From a checkpoint of a small transformer trained on Wikipedia.
Size: width 384, 12 heads of 32 (4 for keys and values), 27.7M parameters.
Training: a variant of Muon for these matrices, 402M tokens, 3064 steps.
Each number is 128 + 24 x the weight over its row's rms, rounded and kept within 0 to 255. Layers, rows and columns count from 0. Numbers have three digits each. The size before them is the row's rms in percent of the matrix's.

# layer 12 MLP gate, 1024x384, rms 0.141, rows 60-93, columns 192-255
101:144150153115146122116140100128091127120173114136174117103127136134158154179094137147100155111167103114161112108116111132136089101138124126090136178146140143115152112108131114068140133115119130
095:112143107151123110144164146118128122139079133110138153091112154110109176095146101152103105146123111143143140116076154092152152115159141125140149118109136184165128091118136175119082144089156102
101:107153127113104104105157094123199135112137148135145146132131116142146140148160159113099132144139103120116112158150154120072120126117140137124106161073170134110122089170120082144122128104141129
102:108127133152164107117097130108156143094135170098116130076154125174130166127151159138143120173131137110154131156124116120145081101132148119161121099113127094119126133158141133079133120116109138
098:122115107098122074120106142131123128112098138140152144113127128162135071165107134139132093138151141099140148151107068128188113141117099128128104095154119081101106120146129130120164111120103101
100:119114119143119113141110135167083128128139125138113150140137137162114091134117112119111113134135112116123083094097085111108120135142075155119131165112156140099132123147127131155101116112133124
102:177097128151134127149150138113126092090154131123147104109124119198124175143122101114172135129122170138166154099152107104144092088090124080132112143102123148114155112160134188124150136134145108
104:151118129116134156145120153089142101117145183104126099128073107145149095108185129112106147139136144142141145098137112162130092128150103147120117171144129165114143114129111124139152130133150131
109:116118101176120137134143154161165146153136115124127142104127164144103153120085124125120112122126134108096146139133164121073121177128113122141104150122144149171114141136107124124133162117150133
102:119120122132133150132121148109129195151081138109093155152092167109127110114141157105122132135134129174117153150115099134141133115121130106083128125158153076129156123077128110135100156118115123
102:135110105129117178161114138149156112141118126096157129144130115172139135124125119064089153129122137107170112133081131125156141129110120103148115140143138117155129164086136110147099144122151142
096:157136119135121123090191086158171111120120148103191113133141098127168106136136115138134185110096131098120124152123145102150147069135135156089171160137113136138161148183149168138137145111084119
102:153130120140162138123088107116168111137138092145143123105156135135129153121167105129136133156129112155139161142121120111152126154132126130109190161100170118088103161147113155126117091168159128
100:160141164111161141134123149143124072088089103125142139128095115183160125170141124142119116149136124133114138121129107148118098140155135144130118131153191116097114129119151120138133148095111123
103:112113119137147110077159125123099137069126161116152193109147160156092144126166104136080134151114110162131123167115133067131133124154148072110094139122170133143161091113066081132130171123153103
096:140091090158139098155142134131098115127102154125112150125147163106125142146185128125071133146125143113179117139095150077140135170068156144141163125151142110164129152086164159115126136069136100
098:135146162176143118119140084114144134135139113123148141139103089161156137126113149155123080144142122127126161107079144152185118119143127090122146100102120124081106078116113200117172130127112139
103:126102129110121085114150130154143086147146156076102147111117179140152135101139145109126121122085121103149115133140156140128135134152140124130128104087101147132116164172147138149174108088183095
099:100152101111106128128147117083166168158145136064133135134131151141177146125148138124118119148174168102130092069137173142175175115116133090136091177134096141155121192099176103074134154134136161
102:137086118189093118130072150145130142129133135102126157127130127099155054095108140131089159096131117143079146075136145151085106108125096124111124145121127111133103152107115146106124116155121103
099:102109118129100141125137153152104132134110081099099119138106179133095116125101141099098130111092133114190123149141140104108109132128115107138143101144153141157138158162181075117134128111073100
103:086119161102181125076119122143134145129118115106128156111111132132095110127151087104153145148134086115131145095112130147148119133115116109113124117099125151109127117149159114131101090126184158
093:130130106165181108070147099108107146167158142125101129131130159088118110148118147139098115173129151152140118110167100145151122146124112138092127100159126121135135128107110127109149130118149116
098:154111122149161166156129112148160054118113098115147083126156121161152153097172158162111098110131120153094087125118153128088132151146165095113068092142080076172095140104141125160180123072129098
098:104065162140123141154118102111161137125109072117102149169099123103154124114108077141159150145089119126162128141122086134143093147088124170106120151136109144124173132153131078107141159123144161
095:097152116137111092119120106134157128154151106144111071132133133120145085163160116132118121148106161143111131130137130119124121134134097123135131149107094140138117134126131135124116157147145119
101:118112143140117106141132133125106115123085167175117123156167128101083111149078123171140090119138102138126095145145089117102150132127086089163111127127116134133146122144094124090142151134074103
105:081131116096160120165080136114124104149125154103142131141146140096105146120177148151154146140130109102131130127168099158100120110136163110126149150102134102124104108134183153145094170119166106
102:112132126144149122131146123183107083115145168147121170125126102123145121116158142115150120122115137096138123091150183101099126164124089170146146123136153112107130145107153114129160142066182148
100:116111115183169077167142109129179170122108142107141127165126121093143133146128123141098090166119167119166125114132155129136121160144149136108154130148089208078160120132123139117128149079070119
099:141122121078122106118151097066129107144096130108120111125124133103144083136135098139147125105120122148111129101123099153151137105074098138140126125083108137116120135133113126116138122136112090
103:150178153107123133122154137076161113138149120117087150152137126129099120116146156100146080119159128148126084101130174142109096122136073110154128135084127154101115123074113077162115142148120095
098:124150117130178133074140128136145121104113129123112076138137125102132154151109142132139132118132129100130123076131044111119114138099075164140109101139143135125087157096112100122161110114121131
097:123146189158169154152125123093065136135153178172128155104089092109110115118109113135141129108101115100152138112133149129154130128152118139155110129160087131119083114111166131131095146118134084
# layer 12 MLP up, 1024x384, rms 0.15, rows 60-92, columns 192-255
104:092160075096103125123077132112166104112123158120121138132160100130093108080102099161151140140116122137122146113131171091127114101129171161124145089119101120193102101159122129161132143125146107
096:133115160147099091178082107123103130122122142109114121147171148113104124076103140107106150101134158127166149131067100149124150108138160114122171097115157129127155123144149146112109121167120125
106:141097145128151088088129150177144141122138123161132148125145155106082141134123152101088142160131141125141155143097133159138094103160138123152094120104109130088108116151131122158108117143151129
099:133134143116121137133124140080105102128163169099070120134123128108143165181078143139117142120101180133116126128094114074167129133135147110120078123125133112110123128084143142104112152098167129
097:167131109118130157126162122071158178172139112134069149107127123125113114101125146146143127161104153137156109108146107139077070161098105136108137077127137155114130121159136115113138145189123146
101:151119166100135125153113097136129145133133148125150125106130090133136125151128113110147149146103078124097157172145132152135096133149141158157173125141143139160137104149107139103124128111145160
100:130139157087126117127093128109084098145104158114138067080115139119107092125115164142159128142135134116095121182131158134125112110125150129141125127092103092102144114116149098137140161147163142
104:116137123170094134151125121095098110118153125127098099116109128149147162091149154126111145140122180115092176130166122155129087176133085156113105145142160133166116094111081126165138133100122104
113:110131094154112094098162155120103140135157153161117163160141127138094140146111125137150106146122144134099124095139131128117124148155118111126097138119180114154142187165103130087157138144134136
096:096157103159123100131153102138146099122151086089107146102155111134144122107148103150119140100108165135167126114129159136115097135143107096127162093141160093085148123125110135083118107139165153
101:145111107123165150133111131133111146139093111128131106154091158130116175160127192101093132142155136108106117159111116166133117111104122115145122133168132095111122144109163111124070161149078124
091:162131102128132100125141160168102159152131118091151152118113147168145146104149170116138138136164106107153127126117099105159145112190121156115139117137148131101127211163141102121117147134164182
105:097129166118125072133145132133118139149125136110109131109105137132132094166110117126148092111097102142134106095114165125134139135136136130155099112127124143130146118099125083123149122135102108
099:131142171144122119173169130140141111110136122117099151133118112131108118125157130140133145110146153136137128139114110148142120126154137080106164119155125122081112136093134126127094138151174120
108:105138153109154126128118139101162101131093117098090103116091100172109130153125166112149130099156126127119163121165141116174108127136132071115133102138114141152079117142126113121106154102121130
096:108111144164135123117157167116117143142100129154153117179144126149117093115125131117185107131110125078100141130159142124158112103157129154112137129083120088105122096159112133149126158100089120
098:148098088110111166148131145144139139127143133134094131185115143136122053122142090137170188090123111136091115114174104129104144148101138126119103119148102120134143187129114108121142105075176142
109:158109120130128131164120145154152103153140167080122103144104142100131153118142114152129135144158146085143100104092128113142157105154146127099124121151096128159135115119075092148089145093112110
101:119090075144147100146146092140126089125105127073161125159102113132052158120109154131117117128099125114156134102137126116122136064120123186159119113090154097134154124147136207159114152104123089
105:089118156137128108144098155110157096164158124117107108118107150163138139137135099102111127118168162131183062148119087152117136130132184119118126154171126124193127120129071127180193110082119134
100:078151141134134132095148134104149115134143109101157153092150155116119150165204093164134105117105114140129136071100111131149152114125125129118099123104131116116122108117141121140158121163134088
101:133151129122172174119142107158088096148049130114140099113116118115049111120091130087066146102113129135091133146090106112167097140134139143092118127078116101113088126147132169131143134155171122
099:080094119132195107125126146162073148092108117119130096106150144076129102156103131120112065107113200154139093131133158095136144092154131125137129134136155129123171135127115097126146121090115098
099:100139145139151097068154159076127160112119143117143121147155123119128128167125114071149112099115140128140141133097139140162133127107134183150136138091161151117142114103169126112098119145123123
095:136177089114093078116126180177136157150135131148117099126148171108143147118138093138126099108157100127136119132104130125080150102130128150117077132182110156149146112093104145134131099156149101
102:099121148108175188140094094131081188113139136113097110090153110124137118141153129131122161145147151115134104131049117092133119130142118121125136128168110156083121121098147111132136125112177118
105:091107135153161148099088152089126104122168115124143101129114141117154111110126156139087117084135173112157113141139131116143119143119136174163146181089103092155125129080121133148127135145135140
105:138136169135134129159148116104132173155153120128137133123142145109129140129147141114150132101134106113138148117116124164174098114130150117182125143128098118155117096168129125128122120138158155
103:154112097102122084103149163121132107131136177130159107104118151124098127127064095136136133158118141106111113103187152121122128094101121139110108137126145160108109125120112153111120117107143174
101:110128134106142093164165099124145117137114126134092072122132168126095093079134166151162142079124134121105136092122139128140090108136119147111117147153101109094130188102155138145111130144122058
098:104119147093158130140056150154131097131097122171138103110087101121158109079148124182111141100181096125109105097140111138141141123156120097127158101136149151104127138133138170132137133137139101
100:146133144119137141135144111150151076095122117132135118169137109155156109176150167143156112148162126118104086093143117138143088172100174143106118122119189133151132095074094115168129107115172118
102:098169120146168142114132137131115132138146136151108108116117171127107179174154128110165164155133138166142102084142110135119120100160159124146094112099129158122117144086108111099123118111099099
# layer 12 MLP down (transposed), 1024x384, rms 0.0909, rows 60-92, columns 192-255
093:152138078108071166125140151128148154167105105125109117147137134120141122124132109110134099103140106146130157151105159109123129130109179155130103154111176111162113109103083137130126122180098174
093:125102113152162142131126124122133087158127099087126128160126172113136169099119109166135142172122142100107113155159128151139144123149160106128108155141139070089156066121113183119111153096143121
108:110124107108146126137104116115140146139157107092110137144105091117141123104101135156100115164101125086114100114135075104145190112137098092133116094115124099127109137116140110119155103192133100
105:100123126127122120115101176144116129145125120111098137175153115133114125165123165110105148120139147120141137168111142124091095115122115115132075172130107172103173152168132140131115112129129139
097:101132148117132137180119097126127172089145178110075130127097172123108134104102181135124141154132135093130123108130145130142094121092101116138109161141144086120103134115133130147085129139143109
103:073169155134151129118106088117119162154096124112168145101111134109139102100127114131091104132093158133155104129178180161125119121146146115133115135141126133124135166167138103069104120164105115
103:167127155149099147142115144136116171154161113089113150129150159103140120160119098144136146111123150144115112151112100142134110134087158140121103136154157165137103096117129138129148126123103152
107:106147141138179138148124161117109114122122158077119143149135097148125132109155159120099145093189154119145154139173118121147129147092161114109111088127164124141115085099156137147149119131102126
087:108133131122122166116161116101132107103100135156126139141168124106113128120079109057102084161117153127091122137108140180140139129138105148105159113151121160111132146128114159129154135121150130
098:141142093129105095161130131120124154157129185132137137089129090131171118137119122094118132116135118097142107144155073172125144078119133075147151134105129176152119149116121093134132124050096118
103:131113092097144090133115170114109153165129112137118182136148170175158157122139116154138102134092163161128163135123140112095106124112173108129113136122129164159129163151082113106094099114126118
092:101128137106162085133120124145099157117085154108165147129134154093086116140114142115103137167138129152085104091169169143087139125120121159111109113145150105141111106095133086154091146146168140
102:122113133105122140116113113131128114094096145138163150138096146106142108157140143137135115128135127109109157107131132115105159139077135112112090139150107119179122084098118103110160126139136100
099:114096132067074145089105147166132114105106107110118145145075128150154161142119139114160142118119135090085133116082164164192147149161144139133139145153130136099121110111150131127152149115081156
107:116147151149134160085146115133105142102175107144165131105178135141136112083098111126108095122126129130146109158188127162136126101110119145097125142096089126160147168109109129143104150107129140
075:127165117141129154141149114105157143132116147078126133099151120137132166119129140133120114130159093101139115111147120099070140122080117135136088121108093122133130092145166121132123123157112116
098:144101088117134166124152145157105114178116134113089145096098165141116136091110120107138108131114140131106113100106132106105092103123138137113159156110133116126082137077125151118135141152127186
106:080100122122123136114137092102111162125176135151127141131172177092134097094099125114121160162152116115113116126146154185122125099124096170107155140139138093114116141100127142158135147162090143
097:087124132159110118108132087119155128092114162183110132120095097115134121115152128117139144135117124085149128186082139109156145087166117105099089127126110150091108170109169140114123103107123167
103:105139166155133124135143122097135116124143114134141110171120158129155104115130055128175104134146114092134102136177097110094131084136139155111139100150137127099176144085129145136147122093135154
103:128106136132124119112134162152111120136068143136133098107130127162144103192109136115138105143125099112102104101136096143136120082147118115155100107140082113081141098124073131107122129160138104
102:145178141121168134107133124120127078090104145107119183148116107141128121108114129110137127124168142110141155113139125116133116130148155123131137124116154121148129154135113136118140115111131099
099:119106126083133108116134115070176099137124131120161141137115136173157115156165100150124147132137166163100142123151139063069096155152090132127122155166128141109109118113110105175154159115111136
103:125119148139062088142106143111111151145158186107100104166120159126167150139081174128127113166118126099177150167176131114155132104110133113083121117154107141096117124149093091132118116116117118
094:134137096109145125153133156139122116124101165140135133080143129157146133115120155121118132116071117158117140106113145159074149115118138083175142141138142109101116132136140101133130131145151132
102:125101123118121132167082166170141130166132118135143131121102143117083179128144142090135163100140140085095115140124053098098166154122105145105121088144125114119149157117140099155133150130088169
107:097077160119117168110104146126131152152105148155096131175140115114124128110128118117092138141125137124104119131091110145126115136136130139105100118118135143123106137148136067093149129146150139
100:150118148134122143115087106119138132115117125134138091165105133148113183104116145108133126114152093094108117121146108161123151127127116177128137128106100149154090126121132091138114118151126139
105:135128109156151139104148113141172113128160116126159128112156185118105094099127150092163152158152146109141129159139145119146099130151141083111108127112107098138165118150152102100113115102107137
103:151103119137119127109132168104163105117127143153179081197114114114135134148153126151119076149134115133154189156139131114149152116133121132130155119111138102169095143131127162164155110105090104
098:159120148106105108113135163121178099101102192104140136131114117109140115090122098155153170150125123158142090143136133136126101131158099106143098122125137103193140090152149127107144084144146135
093:132123124146169127124104129134111131098136110145141138147124159148127125126119137118188124175150143149145107132109108171098115115149144103142144138159126101160121117138124108105110127153127124
102:135153129124095162099076118128131110146161152142111107138152134115138145136099114124138130068109089091116159113120113157157151118099120114120143172137131162083126119133124112148115125121098115